Part of a small language model's weights: 4 heads of 64, a variant of Adam for these matrices.
Each number is 128 + 24 x the weight over the matrix's rms, rounded and kept within 0 to 255. Layers, rows and columns count from 0.

# layer 4 attention output (transposed), 256x256, rms 0.0464, rows 57-63, columns 64-127
[[142 124 144 120 105 137  80 115 144 122 121 108 151 134 128 105  93 150 147 128 145 137 109  98 124 136 125 122 163 137 118 164 122 130 102 127 133 153 101 130 137 124 138 123 163  97 137 119 134 130  97 119 144 121 129 137 132 161 137 100 143 106 155 125]
 [132 142 107  87 117 124  63 118 119 173 150  84  82 119 128 103 115 141 102 129 116 126 110 144 160 122 115 119 171  96 130 141 144 128 138  92 131 142 124 161 101 118 123 120 126 123 126 141 143 116  98 166 110  69 126 133 144 200 151 126 110  98 132 159]
 [137 156 142 121 144  96 137 190 105 143  85 155  69 110  78 108 107 102 104 101 133 135 108 137 129 109  40  84  96 151 117 104 130 157 135  85  90 115 134 143  97  88  99 111 165 134 131 172 152 112 121 140 129 108 145 139 165 125 142 101 121 114 106 121]
 [128 115 110 128 107  95 114 156 163 157 113 111 110 140 159 107 128 120  98 102 146 118 161 129 125  99 115  88 130 155 136 178  99 128 131 145 111 138 136 148 111  96 130 158 113  64 115 155 125 148 152 133 139  94 185 117 127  87 144  91 135 127 127 145]
 [121 135 121 129 108 123 105 154 101 151 103 148 152 112  94 134 138 133  80 127 141 143 123 104 116  91 127 111  98 148 105 133 141 118 165  65 146 139 130 113 137 107 139 151 143 134 131 156  98 102 183  98 151 110 160 163 153 126 132  87 101  96 112 133]
 [116 142 157 120 147 158  78 139 120 108 123 131 145 145  96 105  92 116 170 137 160 153 128 117 128  77  78 143 137 132 162 167  76 129 143 106 140 147 139 128 119 137 137  78 154 135 162  93 168  92 130 157 113 113 129 131 128 158 109  93 142  91 141 150]
 [103 120 137  98 128 113  68 105 128 163 120 113 141 111  57 120 150 157 117 127 117 144 134 134 127 134  89 123  74  95 110 190 109 122 147  98 114 126 125 128 144 113 142  99 163 109 129 108 179 120 188 147 145 158 121 123 119 116 113  97 131  99 150 132]]
# layer 4 attention value, 256x256, rms 0.0201, rows 58-63, columns 64-127
[[135  83 185 151 134 183 152 108 150 116  89 117 168 150 146 169 119 114 153 135 103 121 115  87 144 179  86 140  97 142  78 112 124 136 120 123 120 125 139 127 130 141 142 177  99 117 140 119 125 139 160 150 101 116 104 108 140  95 153 133 162 109 139 115]
 [104 101 148 117 125 166 162 101 123 131 110 165 135 143 169 135 128 135 158 150 142 119 129 143 110 152 143 181 133 110 115 100 157 113 122 125 145 165 187 128 158 105 124 155  88 122 125 113 138 150 126 112 128 145  95 116 113 119  99 130 113 149 100 117]
 [ 99 154 150  99 155 157 103 109 144  72 128 153 159 127 155  88 129 136 126 170  89 138 121 108 125 149 150 127 112 102  93 123 170 109 133 112 150  99 112  83 119 171 121 140 168 156 123 122 135 145  90 161  92 134 115 113 136 162  95 121 134 129 118 127]
 [141  99 173 118 142 183 154 110 127 102 159 124  98 121 143 130 127 125 164 171 103 100 139 108 113 136 127 160 135 115 143  93 107 121  97 134 105 127 154 138 130 123 116 105  92 108 130 127 157 135 104 153 128 124 124 101  96 128 103 168 155 143 123 107]
 [159  92 107 168 172 125 180 133 113 171 133  92 102  82 153 155 166 134  97 137 113 137 125 146 106 176 147 125 123 136  92 100 121 118 145 126  64  88 150 175 121 110 112 132  97  89 143 139 108 135 101 122 160 146 107 101 160 100 130 161 124 126 104 143]
 [119 141 157 149 179 167 187 157 128 157 144 129 154 143  81 111 122 108 141 154 156 139 102 104 143 140 143 116 169 140 107  91 147 130 131 183 123 156 152 119 122 130 107 127  86  77 144 131  91 130  36 129 178  72  72 141 113 138 108 138 149 129 107 155]]
# layer 4 attention query, 256x256, rms 0.0347, rows 64-109, columns 64-127
[[117 125 116 113 140 127 116 125 124 133 131 113  98 158 126 125 142 135 106 139 152 136 135 120 143 126 118 135 134 126 139 141 112 115 126 113 112 104 136 141 119 154 151 122 142 153 133 142 151 109 124 142 127 140 117 128 126 155 122 126 119 123 123 159]
 [135 122 134 127 128 126 130 137 134 135 143 141 136 127 114 115 142 131 119 118 105 106 107 129 131 141 122 142 112 158 121 143 136 138 107 132 135 129 119 140 139 123 117 130 117 126 137 132 130 130 141 118 142 126 130 122 144 131 142 128 118 151 149 127]
 [125 102 105 114 143 148 124 118 123 133 102 115 121 129 129 140 123 135 107 111 128 106 140 137 134 128 112 137 141 114 128 135 129 137 124 126 131 101 131 102 135 136 142 131 124 137 117 124 118 160 137 114 115 148 116 128 141 142 127 144 119 135 121 121]
 [115 133 130 126 126 115 125 115 124 127 129 115 124 131 147 140 118 116 120 130 136 135 143 111 124 123 172 120  98 132 112 153 142 130 129 117 138 132 148 137  96 124 143 126 146 139 128 147 125 132 109 138 119 117 130 131 115 111 110 129 119 136 131 152]
 [100 124 110 113 138 113 123 129 120 122 114 121 126 144 142 147 113  99 121 149 150 135 142 125 105 125 120 132 108 110 118 122 138 119 152 114 136 126 151 123 106 133 146 139 138 128 112 146 109 142 124 131 120 142 122 148 130 133 129 133 127 133 142 113]
 [162 129 134 154 127 150 145 106 139 125 159 131 142 116 128 120 157 142 137 134 117 113 139 119 133 140 149 129 134 130 122 126 131 117 118 127 126 141 104 101 141 112 101 132 113 144 141  92 138 131 134 111 138 140 134 108 145 113 128 123 116 143 120 134]
 [148 150 122 112 126 140 135 136 131 142 122 151 130 125 111 124 112 135 128 143 115 131 125 155 147 137 145 118 146 100 113 133 148 118 131 124 138 122 127 143 141 115 111 121 114  96 118 133 141 122 122 106 133 130 129 128 138 125 145 125 125 153 141  99]
 [165 147 148 132 121  99 132 164 116 127 132 151 130 111 125 122 115 122 128 132 117 133 115 138 138 129 113 141 144 134 145 122 127 135 127 133 137 140 122 143 152 110 105 140 102 107 121 139 125 122 137 132 129 118 141 122 102 133 156 125 143 147 148 109]
 [110 138 137 122 128 103 119 167 104 124 122 124 113 125 140 125 105 122 104 117 142 142  90 141 110 131  99 113 127 156 146 160 156 136 114 130 130 152 133 133 137 124 165 143 135 121 133 163 130 104 117 128 134 122 145 137 105 141 137 122 156 133 164 137]
 [135 152 123 146 147 129 139 132 120 135 122 139 123 130 124 122 133 114 124 121 128 131 123 138 142 129 117 126 131 133  97 161 122 111 129  93  97 123 147 151 117 112 133 115 137 121 129 169 144  97 120 140 136 120 155 154 131 127 136  99 123 136 141 123]
 [133 127 162  97 163  98 133 136 114 125 102 107 111 153 152  98 104 112 145 138 129 172 138 132 130 140 109 109 116 140 137 101 121 119 162 136 126 146 144 133 113 150 124 145 127 134 133 155 145 123 140 140 122 111 150 126 112 117 141 114 152 167 135 124]
 [140 117 133 156 111 164  98 109 154 103 163  92 122 121 122 132 141 140 154 111 138 119 144 110 140 135 160 132 127 111 106 148 129 104 110 116 127 147 110 119 129 124 154 120 160 158 150  81 143 113 114 123 113 145 123 107 120 122 107 107 128 114  95 166]
 [123 138 135 155 134 152  99 112 156 113 144 123 108 130 104 134 126 142 158 131 152 114 155 142 137 115 154  95 181  93  99 117 132 116 147 108 111 123 121 116 108 126 130 133 155 134 135 110 154 112 128 121 108 120 156 129 122 118 102 114 126 120  97 119]
 [103 134 129 134 106  96 124 144 132 124 133 117 127 146 123 109 148 142 125 143 134 128 103 112 102 110  97 116 108 142 175 132 114 135 142 136 121 142  99  96 144 135 138 121 134 149 161 122 126 131 139 139 122 116 150 100 127 134 124 117 136 120 125 127]
 [110 141 131  91 146 129 119 114 127 134  91 115 105 146 136 137 114 123 127 153 134 130 147 142 109 103 137 140 128 130 127 121 112 144 145 126 126 115 139 120 112 157 134 112 130 125 132 148 131 131 121 127 136 122 117 132  96 125 120 111 106 148 124 131]
 [ 97 119 127 103 149 111 127 141 103 134 112 108 131 165 131 116 117 124 122 131 139 128 126 138 131 125 117 116 132 126 115 141 138 138 119 123 102 137 136 120 124 130 153 123 122 131 116 152 133 122 115 136 123 125 119 163 117 138 138 152 124 127 139 130]
 [102 120 146 118 131 121 148 154 110 138 107 122 121 143 131 134 129 131 120 115 116 134 131 134 120 116 134 122 123 166 128 111 138 153 133 131 120 117 144 126 122 123 133 120 119 131 117 136 108 146 135 123 126 115 100 143 135 133 146 173 103 152 149 113]
 [162 153 144 130 122 127 105 142 119 140 127 157 149 115 108 137 135 142 134 140 115 142 119 148 145 149 112 117 146 109 120  91 138 127 114 123 143 128 132 123 151 120  99 140  98 104 143 105 146 100 122 119 145 120 139 113 120 124 171 119 144 126 119 113]
 [124 120 115 137 110  89 132 145 132 120 147 114 124 138 133 113 131 139 137 115 132 109 107 106 136 126 100 140  97 146 138  96 118 127 137 124 135 119 106 125 145 109 117 134 116 142 126 119 113 154 120 140 122 146 141 118 156 141 153 137 117 113 130 107]
 [125 118 128 110 124 115 141 122 129 146 126 118 123 140 116 103 148 145 121 108 119 128 123 122 136 113 110 143 123 165 144 136 129 155 129 140 133 119 112 118 131 134 120 114 106 148 131 116 125 151 128 117 142 141 124 114 161 128 126 146  98 128 140 121]
 [110 133 106 138 118 131 121 137 142 127 141 114 122 130 164 112 106 121 140 128 106 153  97 112  87 124 124 124  89 142 108 172 138 151 143 132 160 144 122 150 132 134 170 114 161 116 145 152 113 127 126 137 119 129 113 121 118 140  88 111 137 122 155 150]
 [152 124 139 151 125 124 121 132 135 130 140 127 136 132  98 103 144 140 154 122 112 129 114 136 132 143 128 101 123 142 108 129 151 126 101 121 130 113 140 138 150 118 119 129 115 114 131 116 140 118 136 126 153 118 124 118 141 119 153 133 130 130 116 130]
 [130 126 118 136 115 124 113 117 118 124 146 124 133 137 116 106 160 137 122 130 120 108  94  95 116 132  96 131 132 155 136 170 134 132 114 153 136 150 100 118 150 124 138 112 140 144 140 109 114 125 122 118 130 155 126 109 136 136 122 119 127 113 143 140]
 [129 100 104 114 126 146 130 105 123 150 133 151 138 133 145 149 140 117 106 142 136 107 135 118 104 120 140 138 113 119 120 120 104 101 120 141 117 116 125 133 101 131 110 144 125 151 115 128 126 125 139 149 134 144 138 115 129 129 113 147 139 105 113 155]
 [107 124 128 113 157 115 150 118 100 130  99 121 121 127 154 142 107 113 129 121 117 159 111 118 105 134 124 128 100 144 135 145 121 119 135 122 120 148 137 137 103 147 145 123 139 145 130 141 127 134 133 148 134 110 118 137 112 117 124 148 150 127 126 163]
 [113 143 105 122 135 107 138 122 121 137 108 119 127 146 139 133 127 114 104 125 152 128 113 132 129 125 123 138 101 141 129 138 134 118 134 147 124 135 142 122 124 140 150 127 160 145 116 164 115 132 119 125 125 123 123 131 126 144 121 124 103 127 131 127]
 [107 150 141 115 141 124 119 131 137 125 116 118 109 131 141 138 113 117 129 148 141 138 167 138 120 106 153 120 141 131 124 127 127 122 153 129 124 126 125 121 120 129 135 117 150 131 138 147 138 117 122 134  99 108 139 143 109 133 118 116 125 124 116 125]
 [148 135 129 141 124 126 121 126 144 138 130 132 136 118 107 109 136 148 135 122 110 136 120 119 133 138 127 123 112 121 126 131 118 129 122 125 144 126 110 122 143 116 112 132 114 126 144 130 123 129 137 124 155 126 136 120 160 128 138 132 122 123 131 115]
 [109 121 105 128 101 142 105 109 136 120 152 109 128 137 141 142 134 144 122 133 152 127 125 121 135 126 143 146  97 131 110 142 114 102 137 128 136 145 106 109 124 152 149 121 153 148 138 107 132 131 126 119 128 142 121 110 121 137  87 106 135 116 127 144]
 [134 121 160 122 116 115 145 140  94 146 101 142 140 125 124 136 110  91 134 125 124 137 136 149 124 145 134 144 132 115 118 126 131 128 141 112 145 101 178 150 104 109 121 145 105 101  89 161 107 126 130 113 130 125 124 156 133 113 150 155 113 127 154  96]
 [128 116 115 139 116 119 119 128 117 142 138 126 130 132 119 107 156 128 113 116 132 107 114 116 103 138 110 138 130 149 121 156 139 133 101 131 129 122 147 113 132 112 134 130 118 124 129 116 115 124 141 132 142 149 138 103 141 129 137 116 113 111 132 129]
 [129 124 123 120 118 129 119 102 122 141 124 146 121 110 131 142 129 111 120 149 126 117 118 140  99 140 121 138 113  86 114 149 117 101 133  98 150 118 141 137 135 120 126 151 142 129 120 113 126 112 130 134 134 114 142 123 108 140 129 111 136  88  93 130]
 [135 151 118 121 116 144 127 136 133 118 126 117 138 128 134 165 107 114 139 134 153 135 150 131 159 148 136 158 134 111 124 121 126 131 108 132 146 114 130 147 127 124 137 124 124 139 119 133 153 127 119 113 106 145 134 141 118 124 131 117 127 120 130 126]
 [114 122 115 119 135 148 127 111 141 106 124 123 115 128 148 139 126 113 119 135 130 128 139 114 125 123 156 129 123 117 129 150 124 126 145 115 122 153 127 127 108 129 148 127 156 122 131 145 121 133 123 139 108 136 130 134 118 141 106 135 139 126 131 139]
 [139 136 155 133 140 118 134 133 102 141 111 128 139 126 116 132 111 122 135 113 127 140 149 142 144 138 138 104 150 113 129 128 147 126 137 111 109 118 147 139 110 122 109 126 111 106 122 145 136 122 122 122 143 105 138 162 127 119 160 140 116 161 131 107]
 [139 115 127 140 117 122 143 139 100 130 103 125 153 120 112 140 108 122 127 128 124 118 146 139 146 144 134 121 145  94 135 112 156 136 106 136 133 123 146 133 124 101 114 130 106 114 111 108 152 133 118 118 107 142 127 143 139 111 141 147 121 134 111  93]
 [132 102 137 148 119 132 140 131 113 127 123 154 157 106 112 138 126 125 105 104 117 127 121 131 149 126 123 105 164 133 132 108 132 147 114 142 100 128 122 129 131 127 115 151 110 134 119 124 113 134 129 136 131 124 135 151 148 133 161 168 146 127 125 133]
 [114 118 117 112 149 124 127 115 108 129 108 115 118 151 162 147 123 125 118 138 138 149 145 132 115 135 145 116 118 137 128 136 116 117 138 136 121 127 140 112 118 152 156 134 137 147 125 131 124 118 126 150 118 132 145 118 107 139 122 126 123 124 121 145]
 [128 122 143 122 120 122 144 132 140 139 128 170 159 129 133 127 126 121 130 124 117 133 116 129 113 108 132 125 112 150 128 110 126 134 145 143 130 143 144 140 124 118 103 149 115 112 123 160 114 119 144 134 141 114 118 135 135 101 123 122 109 164 149 121]
 [135 143 132 104 151 105 144 141 101 137 108 120  93 129 125 121 135 127 109 120 128 152 147 154 163 120 111 137 142 150 124 117 116 137 126 117 115 125 133 109 120 151 147 134 151 129 129 146 133 141 137 125 120  99 118 121 109 142 123 104 100 137 138 124]
 [130 134 120 139 119 121 157 113 102 122 119 160 142 114 127 119 121 127 113 121 109 101 113 119 105 133 127 160 100 134 138 166 132 142 119 136 135 150 111 114 144 125 137 116 143 120 119 117  91 152 128 101 117 152 119 107 130 108 133 148 132 104 132 137]
 [ 93  98 112 116 133 119 138 116  92 134 116 144 121 143 157 141 130 111  87 126 135 112 126 124 102 116 126 148 109 134 141 145 138 118 130 121 123 125 137 134 123 127 152 111 137 156 108 120 114 142 123 145 108 123 141 131 131 127 114 146 120 135 129 149]
 [125 133 132 132 113 103 125 139 127 111 147 127 150 137 143 134 106 138 118 137 109 123  93 107 111 130 103 122 121 137 147 146 141 102 102 148 118 145 103 136 142 111 150 127 123 130 133 125 110 132 120 138 131 138 142 119 125 140 143 138 136 117 140 127]
 [153 128 145 150 126 144 134 123 154 106 128 120 117  99 135 131 105 146 149 127  82 134 144 127 150 131 167 124 137  99 112 128 126 146 142 118 153 122 125 140 146 120 122 119 130 104 140 113 149 143 121 113 108 132 111 136 128 112 123 133 144 148 112 125]
 [107 124 119 105 149 123 120 112 149 113 117 104 121 131 144 146 118 133 122 120 127 112 147 116 122 128 115 142 112 151 133  89 113 142 151 128 137 119 111  98 115 131 119 135 125 130 128 134 125 156 133 111  99 158 114 127 138 146 148 138 118 118 141 130]
 [126 127 119 102 119 143 121  93 134 130 130 153 126 112 129 161 147 119 128 151 156 104 143 112 119 124 129 136 117 110 129 113 102 114 148 122 132 119 124 111 107 141 122 140 140 144 123 111 134 117 133 115 131 125 143 110 120 136 111  98 123 101 103 125]]
# layer 4 attention key, 256x256, rms 0.0277, rows 64-109, columns 64-127
[[111 120 117 130 103 131 126 115 118 135 154 111 160 135 126 151 140 158 134 115 160 140 118 148 155 134 156  93  88 123 142 164 120 105 130 151 136 163 109 138 133 127 145 120 147 112 148 118 111 122 134 129 154 131 140 115 121 138 106 123 133 151 139 140]
 [125 135 128 122 140 131 114 130 139 121 107 124 120 128 137 113 125 166 128 127 115 138 145 128 104 130 101 135 146 100 114 116 140 134 118 143 145 130 112 127 140 124 119 132 139 135 122  54 167 108 124 152 139 138  96 131 121 100 122 143 129 101  96 132]
 [119 112 140 111 117 117 141 136 116 120 140 113 114 133 133 161 148  95 138 105 168 118 138 141 124 134 149 119 103 148 140 124 146 107 123 139 107 130 144 130 119 133 138 136 147 120 120 209  99 138 143 120 140 120 136 123 126 123 125 142 140 125 162 130]
 [114 147 116 124 129 116 145 137 111 150 143 137 139 111 117 129 135 125 124 119 139 117 131 123 130 137 123 134 104 133 137 133 123 122 111 125 124 138 134 127 103 139 131 121 127  99 120 209 120 131 153 118 123 129 116 113 131 139  99 114 111 163 143 117]
 [117 139 124 126 124 138 126 137 109 130 132 135 132 125 130 141 145  92 137 110 141 129 130 126 135 125 124 115 101 135 137 132 122 126 137 139 137 144 120 125 120 137 140 115 144 134 129 230 104 136 141  99 139 133 123 140 125 124 119  99 131 139 167 132]
 [122 123 129 126 127 127 131 101 134 119 108 135 106 124 126 127 121 120 121 141 113 111 140 113 115 110 114 107 158 110 122 115 131 136 126 103 132 102 136 124 138 124 122 129 114 124 112  55 135 120 115 131 133 137 125 127 128 111 144 157 118 105  83 123]
 [133 140 140 123 124 160  95 116 150 125 112 114 127 125 140 103 115 156 132 113 135 119 136 139 114  90 124 132 164 130 118 155 145 114 125 109 133 126 132 138 121 134 120 121 113 135 149  52 160 105 129 133 113 133  97 130 125 153 136 129 138  88 137 120]
 [133 128 158 147 133 146 109 147 145 126 126 130 109 132 141 117 120 143 140 133 113 131 134 143  97 106 121 141 141 138 122 133 140 111 130 144 119 121 128 137 149 136 111 118 133 135 124  80 155 127 130 144 128 127 116 126 149 104 130 140 136 100 127 121]
 [120 128 112 126 126 127 143 130 133 129 139 142 132 125 135 138 118 157 137 124 130 141 125 139 143 128 126 121 111 129 146 150 140 120 121 150 138 150 129 124 123 147 122 121 137 129 136 159 139 132 148 141 128 150 105 117 149 107 121 102 137 154 135 147]
 [122 138 141 134 125 147 105 136 132 127 140 104 134 137 123 110 139 163 156 131 140 130 139 134 107 137 127 128 130 134 148 169 119 135 147 126 137 132 119 115 148 121 130 133 157 133 179  69 131 119 152 126 143 121 109 113 129 148 116 109 134 124 132 142]
 [123 120 107 146 123 140 132 122 128 127 134 138 143 137 101 124 122 137 114 125 110 131 123 137 150 119 117 116 113 135 145 154 131 116 128 116 143 151 126 116 131 118 134 105 123 124 162 153 130 138 141 134 127 132 125 146 126 135 107 107 118 132 137 121]
 [151 114 124 161 132 130 126 107 107 132 129 120 140 138 105 148 140 138 139 141 131 113 143 131 125 144 127  92 136  99 115 123 123 103 112 103 116 119 121 147 125 145 134 131 118 122 125  21 136 130 108 111 123 131 137 129 135 130 121 128 112 113  87 107]
 [124 141 129 112 110 124 123 127 133 136 133 153 140 123 115 134 154  76 125 125 133 101 140 115 146 111 142 102 157 112 117 132 115 136 131  81 113 119 132 153  98 131 143 125 108 132 150  88 120 155  97 126 136 125 160 130 141 153 136 144 125 131 121  97]
 [136  87 135 139 140 153 167 103 133 117 131 138 136 121 111 102 115 175 128 125  77 135 117 134 135 113 142 127 112 127 127 144 128 164 142 146 137 135 128 124 154 118 120 130 138 151 145  41 139 115  89 134 168 112 161 119 144 113 150 134 144 138 103 159]
 [111 121 129 135 110 146 142 124 126 136 131 133 135 135 119 131 147 114 121 119 151 129 121 124 144 141 147 133 113 142 134 165 126 136 128 131 127 135 146 121  99 118 139 119 121 104 133 201 109 129 135 120 142 137 126 126 122 130 124 129 130 133 163 145]
 [117 136  92 116 117 132 134 117 116 115 147 134 133 132 136 163 137 127 127 126 163 135 116 144 138 143 133 124 106 144 151 112 129 133 152 133 130 126 119 141 107 128 133 129 136 128 133 219  95 105 147 125 127 132 135 132 127 139 115 113 126 164 157 124]
 [116 155 123 116 143 107 139 137 119 119 143 136 119 147 142 141 139 113 115 125 141 146 124 135 131 135 125 140  82 140 139 129 144 144 147 153 138 121 148 113 119 135 112 134 140 112  99 255 119 111 155 138 132 131 120 125 117 107 128 124 125 154 184 115]
 [132 109 145 125 135 142 119 116 155 120 121 134 119 113 133 106 109 137 130 138 107 140 124 133 118 105 155 144 143 139  93 136 135 115 142  98 107 128 110 136 147 155 117 133 143 165 132  45 159 130 121 128 132 124 118 135 127 130 143 128 135 106 118 125]
 [118 131 165 102 157 128 111 141 133 105 111 137 127 152 136  95 107 144 129 141  90 153 111 142 103 121 133 144 113 138 134 146 128 141 158 155 140 103 100 131 137 117 122 133 143 156 131 103 139 118 109 130 155 116 159 130 141 118 123 117 132 126 127 165]
 [118 114 137 110 131 100 127 124 138 118 100 108 111 143 129 137 129 139 108 125 119 117 145 131 102 119 144 133 131 122 127 102 137 134 154 125 127  97 158 127 123 120 121 137 140 142 122  97 144 103 114 152 136 117 131 125 136 102 135 153 138 109 101 133]
 [143 107  99 133 152 104 148 125 108 125 137 125 146 124 107 127 121 171 130  99 137 127 121 112 153 139 121 133 121 126 111 153 136 131 101 148 119 168 128 109 120 123 133 127 112  90 119 101 129 136 142 130  83 130 119 127 134 118 130 117 108 139 120 160]
 [138 123 132 123 138 136 110 125 146 131  99 126 121 136 127 120 118 149 115 134 127 128 124 121  96 127 137 128 160 128 110 117 134 116 147 117 124 111 132 133 134 140 124 134 136 130 126  45 154 114 114 148 130 117 126 133 120 117 114 144 140 110 101 129]
 [118  99 119 133 129 124 128 129 125 137 123 131 123 133 118 135 124 137 126 127 128 142 140 128 123 128 130 119 125 115 135  93 115 148 139 140 122 123 120 120 144 112 142 143 147 149 126  42 126 102 119 123 129 114 140 121 134 114 141 123 128 125  65 141]
 [135 139 135 127 138  96 134 131  98 133 133 127 127 111 134 145 140 100 124 121 134 139 139 152 160 116 122 140 109 133 130 100 123 142 138 137 109 150 113 113 127 125 142 120 123 132 104 212  98 153 148 101 136 129 127 138  89 118 133 109 119 159 151 133]
 [130 124 113 137 140 113 146 135 114 132 139 126 136 129 125 135 130 126 107 122 152 143 119 111 147 123 119 133 100 125 131 116 136 141 109 151 139 145 132 131 126 131 123 132 122 108 112 217 117 123 143 125 119 140 110 107 136 126 117 113 104 139 156 111]
 [147 120 119 132 137 126 120 151 121 133 155 133 125 127 120 143 136 135 127 123 147 133 120 117 140 133 130 121  99 135 147 154 122 127 130 147 128 145 129 115 105 123 128 130 148 114 145 202 111 127 139 116 139 129 124 120 140 122 130 130 127 151 161 133]
 [128 143 122 125 120 129 130 121 113 136 138 144 148 126 129 130 154 119 136 110 132 122 119 114 157 123 128 134 126 139 131 154 125 123 105 118 131 135 126 130 130 127 135 123 117 109 139 170 123 144 135 114 135 129 135 122 119 156 126 110 118 143 156 120]
 [129 120 128 119 145 133 137 126 135 113  97 114 116 137 124 106 113 156 136 123 100 122 125 119 102 113 124 129 146 128 123 117 127 125 129 114 131 126 106 132 143 115 122 123 133 153 147  35 125 118 110 154 130 118 119 139 120 135 145 134 144  96  92 126]
 [133 118 143 162 122 123 150  96 110 126 140 129 151 113 101 168 124 135 154 122 146 113 129 120 158 134 121 105 113 119 128 121 105 129  94 140  98 129 126 119 125 135 152 129 103 103 128  62 124 140 109 122 133 135 131 119 134 123 140 128 122 138 102 128]
 [125 150 127 112 140 115 105 148 133 139 150 137 117 139 130 127 142 104 148 122 134 125 119 128 124 128 108 160 129 139 125 136 118 112 145 128 122 132 135 135 128 140 126 129 148 128 138 215 111 116 146 127 129 123 116 129 118 123 123 107 120 135 172 120]
 [121 124 128 118 140 128 127 145 125 131 127 110 112 135 113 133 134 143 127 124 138 135 120 130 104 127 129 123 113 124 132 101 135 135 155 167 130 122 108 129 163 124 120 144 159 144 128  83 123 105 148 145 158 121 138 110 129  94 145 131 134 136  88 142]
 [160 138 152 119 143 125 127 133  96 114 136 142 131 122 119 143 146  89 140 112 130 129 123 136 122 130 118 136 116 139  97 109 126 117 144 132  74 166  84 127 124 138 137 135 172 131 131 109 105 143 146 119 127 129 140 134 110 143 132 123 129 118 141 119]
 [116 152 141 127 111 128 105 143 138 132 159 120 135 136 130 164 131  78 141 133 150 118 108 138 106 153 131 114 150 110 136 135 119  88 109 100 113 120 118 151 110 177 134 110 118 130 112 131 142 133 115 111 124 136 127 119 157 147 108 139 117 135 151  86]
 [114 122 109 148 120 117 148 120 117 129 152 145 160 135 135 142 152 111 123 121 154 130 123 126 158 126 132 124 104 154 134 127 126 130 127 150 128 144 138 130 101 152 137 130  97 100 111 207 110 139 131 106 124 136 136 132 132 130 113 115 119 153 146 151]
 [132 152 128  96 123 126 125 130 144 131 122 106 126 129 143  99 138 124 116 122 116 127 114 124 115 122 130 131 152 133 151 105 126 118 126 124 128 137 130 138 115 140  97  98 147 133 161 167 146 105 138 132 132 121 107 128 125 157 124  89 134 105 155 112]
 [120 154 112 121 113 112 110 159 122 113 138 147 118 125 129 138 118  61 137 134 140 116 145 140 105 118 111 126 163 126 137  94 121 110 145 116 100 104 147 128 108 164 119 132 118 143 106 161 120 125 119 135 124 126 151 143 132 120 133 127 124 139 121  99]
 [133 160 128 134 120 111 118 128 112 115 115 114  97 126 157 120 107  71 120 142 136 124 131 151 141 137 107 141 120 154 143  92 150 143 138 119 128 123 120 122 129 114 109 155 134 122 102 234 100 111 144 131 137 122 119 131 112 126 123 116 136 130 134 112]
 [122 129 116 127 122 125 134 121 128 120 158 132 148 137 117 142 149 110 112 122 148 116 113 136 160 143 133 103  99 121 142 114 131 120 104 132 128 146 120 124 112 139 144 119 124 114 126 199 111 138 138 111 135 119 129 124 129 133 129 112 124 164 141 147]
 [132 142 133 117 144 121 123 125 132 141 101 118 122 120 121 101 120 183 117 120  79 140 133 119 133 118 124 139 143 149 105 155 144 141 137 138 154 140 135 118 143 107 113 123 121 106 148 175 134 135 121 121 112 147 121 125 111 115 142 138 115 127 148 140]
 [122 119 128 152 102 155 102 134 143 129 154 125 134 162 135 121 131 146 128 113 144 115 114  94 131 113 137 117 105 146 137 171 148  80 128 134 143 125 166 135 138 115 120 116 138 138 154  87 125 127 121 153 138 117 127 112 143 129 133 171 148 105 145 121]
 [125 121 111 143 130  93 158 149 103 123 142 133 126 120 139 141 135  85 112 118 139 119 146 127 139 121 100 153 116 150 143  76 111 146 113 138  95 118 168 101 104 135 122 158 110 129  73 187 123 124 146 125 114 141 114 106 130  95 150 152 111 126 148 111]
 [119 129 110 125 129 107 128 136 108 123 142 134 131 104 142 153 148 118 116 130 161 130 113 151 156 147 125 125 105 128 137 105 153 129 130 155 110 146 120 107 117 142 149 145 129 121 109 218 106 139 156 100 150 119 145 125 113 129 105 117 108 164 165 129]
 [135  93 125 128 160 122 158 145 109 123 125 140 112 133 127 158 103 135 108 113 127 159 136 156 141 127 132 145 104 121 150 111 112 172 142 161 116 130 109 123 136 155 124 151 117 133 120 154 146 122 137 134 129 126 134 123 147  91 134  96 109 178 117 147]
 [127 131 136 123 130 129 120 121 139 123 115 131 139 127 136 106 128  97 122 143 117 104 124 101 131 114 109 127 172 128 138 124 132 114 105  80 119 100 159 133 105 138 119 121  90  92  89  82 147 141 105 139 104 145 116 131 138 132 133 158 137  83 107 107]
 [112 129 138 127 118 128 155 112 134 130 124 146 126 134 132 135 149  89 107 145 121 123 130 109 142 132 137 149 105 111 146 139 118 136 139 142 135 117 164 128 116 144 139 139 126 128 118 243 129 145 132 125 145 114 156 114 108 123 129 136 126 140 168 135]
 [142 125 138 162 121 111 137 112 100 123 139 135 134 128 136 139 153  75 131 126 130 115 146 117 162 122 135 142 117 139 110 137 123 136 135 143 118 144 118 113 113 107 163 123 128 131 136 180  86 142 116  99 117 128 154 141 112 139 138 116 116 140 136 120]]